{
  "parallel_block": true,
  "init_std_qkv": 0.0274,
  "lr_mult_o": 2.0,
  "lr_head": 0.011,
  "schedule": "wsd"
}
Each number is 128 + 32 x the weight over its row's rms, rounded and kept within 0 to 255. Layers, rows and columns count from 0. Numbers have three digits each. The size before them is the row's rms in percent of the matrix's.

# up: layer 13 MLP up, 448x128, rms 0.138, rows 152-171, columns 64-127
# down: layer 13 MLP down (transposed), 448x128, rms 0.208, rows 152-171, columns 64-127
up152 098:132133114136157079174208136136154096116168106141141164116097148125174202068135127151122054155112099102158146152097168171134127165121141081094130111111076116069128137100113083129174138121102141
down152 104:102112092151139157142156182131124145201108156125125109098137072100066119159177142131140122159142170093152107103105125155101125172196114125123125124104126129118134077108058124174088074148058114
up153 101:095165183170155161134077107147099137139110081110105192120029177137097157139134113120148145187142175151112158188153143126110072116104080116122073138111134100180161070160109107097167208093133138
down153 108:216079177127162119131121159101085116125107153124151116051154031127125109081119098166127153123140110113127101090107135128128153104156132163127145123084152082113152113127200169162135121138130124
up154 102:159103124147121132110126134014104123151159148148173150099059135112135111120156083192147161105118100113163107120157081158156177146167111133143125179194184171132127125101186171194143070098147147
down154 095:085097109144107172099123147075097122075161131055077183041201189132132140133116111163128097117194091123146132115134128112133134119126118132093095061163147141124132151105103146134121119159154145
up155 094:080141118135144111151085159098098034115191113124113076098154132106092075152119117103150132147193137140152181103108136130115124074111149140179134044130133172108162141151181121104073153134142142
down155 092:128082145146128124117109104198167149074110135106134182132136182139148162094113094155152126119115066112102108143185160111114158145103097141074099128095124135122151084102079143085168129048125217
up156 102:092146146192102123081078121132184067135137103149140089086111157114128109168106110162137164126109128096092111062156131159121120126156215106118106115133103158097171155161128079100117165069127192
down156 106:125136103163146117148122140145089149079156099150136125067066133103133125095139187111060164106121115171156131179166124119119111076157166122152168087100149111108149129130131150152087181148182110
up157 098:099109190170084107133136121123137124123127072132165085126121113164079076143147141094169168131162112147109113156153106142116121116108165113116158091122115112093112138117072159145112079147087148
down157 103:137135124113104173077108157142085154136128134118107151149140194138083141137144146090159142100209091124096149161126140158150169091082153106132139128122096151159137108148087173045180173085144105
up158 088:179124132133080123124090170039150081084095126160164114083188116106159123144125145140086173138153109116084112145117165118159146139161119125134157125106155113145122149153107163100148162211114103
down158 088:145090158116119143129140105149146131045142129138099133207118148117109125067121180159127101144159102157145140185114119103113131113095137171060127133117106127100092117168187127095121186068175179
up159 099:090164118124095063120133164140098110163136135114091113189158212186114166118113125076167124050121166129125105139150111164106052137155126167118091112093118123137090190113177081126132177115178181
down159 097:143115083092118144117166142100147094161144091093110119174096164155161137141100092167112067087077068147093100131085128122094137107158109094145070138199131125088122131110134185095100125087138093
up160 099:154177167093149144153146123182058097121101123138169120086154109120116164108103149160141166182176082061137125103152140135205152056137124132076102116087109134108134186133124162141100095089222141
down160 097:132179108164106125121052088108096134105108086100129095110075177155153185169117156147117085128036118147080136131150134083126110109128109165098196150172099134138108113201137161121123163183123130
up161 108:179143079169112079115067133085125142063135084077160131070142025083159096138177103091125137129133108178153145138137104157172165085195166123183137148147138153108139113132141112090103088133186150
down161 110:090086116131133082065192088104155173103110121156129129112134110099105125144154176110184109151140134100185151084135108171127092168124100158110168122141072081076122154143168140163126150087124171
up162 104:078107145103102143092173114068141133102113153178122144141110104155099182122123116111243092186127159050115166098140159154175146144078139149137113160117150184042160095132108098118127175132179130
down162 107:149077133110135094166080138121133135101121132127135125142148117148131090146104126163130142062075115067127117087145093088172121134146153185136076102126193160090150090187108118078168099123112124
up163 097:125083119084104071161087155108101104125155121185096132168140155183076135141123098140164087142136103132191137169047154099104141133099156149131147166069134127088142167126160170103142097154128179
down163 098:166119181134160201054180165182124136146125103130162094050135109124111160172183115106049110090189091109129145200180175123128117096111153100103148093161140125155127133126103169072116182083135130
up164 100:144119152115126098050132131130165165116106153060120125093124121146126137152127140139115175155168098121184104172191125089103171099118118189164144091144163098111098067151151141112129132138124126
down164 104:142137107132099179116076127142156168136147183123141153085082169179181167087141094088137174132120101139187139114129174110154094128167143128125078112171137123088093140168131119130121102085081100
up165 092:081123114128067089057165110084175162180107077113126111147155170142116119181165112112119150110120114171091140142153069104130158062204137146127162114180119145146136128205124156019127143147080127
down165 096:141138130151097129130104088147071108148163144159160084134091073049163135116122156133069082174211167141087079171119131129137134212122133168112172142117130097127143170075095064132173165123142134
up166 095:113099107132175130157145115120140170169139142131080134125088089107171087178154128134112142172093147130116097138162104189155131145130130153115170080154038144121118093142125124105124182144091102
down166 093:125138119081162104110131174125146075040106127151155097120137150085108151068086135100131131059082100131069135107148133120114194122130134119117119172107194161090150133130082183168145154129120150
up167 098:121059130118178104087098123093143095196092189094147147172099142151133150147119129162129121171118081166152087142160120230107146121165116151115116143115150133106158105114139102195150127132115103
down167 101:099128129110119134136141180140141154182121082112090101056100215092154142154145156101144129164071118081124135144153158028142144108109178136165178122096139116158111146161134110103063131106131109
up168 102:130093137142124069080131151143126146107137117124102020105135097164173088096117148132147143139133165110171112171120128138098112171165113092164119130096130172102170112219118045088125159103192132
down168 102:152145106126067118168140163096088165143110130142126141157150136137086105157161145132126141175104080179120122122170104175145083156114178123096131147145109160122091138093172195157165104153130176
up169 099:165106083142166097102085132174175114120080059114176084089141124138106139107178186134150193174121204156166078120102144123121140113131153055128126047126055134131114163116138138129111151158125130
down169 099:138158122133148118117132077131169189119131108099059212081126155087095161141094118154089085164044082135155144065146119127176128173137125156140133174130134109143115107163138144114141188167130112
up170 099:143099165091052151152128140084061138078152095112112154150157103126098127136145142076126218164131143129100116112142173131122099074078176101105118155086154204088168154134187160115135156051142129
down170 103:135111150150133118145083156190081129116139106093128138141106154169121097187183115163156137111084117143114113075059093114134097156149103140150087091165111139146159142169090164137162103085190113
up171 099:079048124179116165103151097116159106162081088175146213165119123113129129113151123145154153094138114181109172037134121090139110146118114109103094099122112121053128179119149116166132138136085072
down171 100:171146168144141145125105110137171153134108089084061122106134227122108180159093093104102143150040171168161120146150153142124135096160112143164109105116083119097164091120126134101139162144130080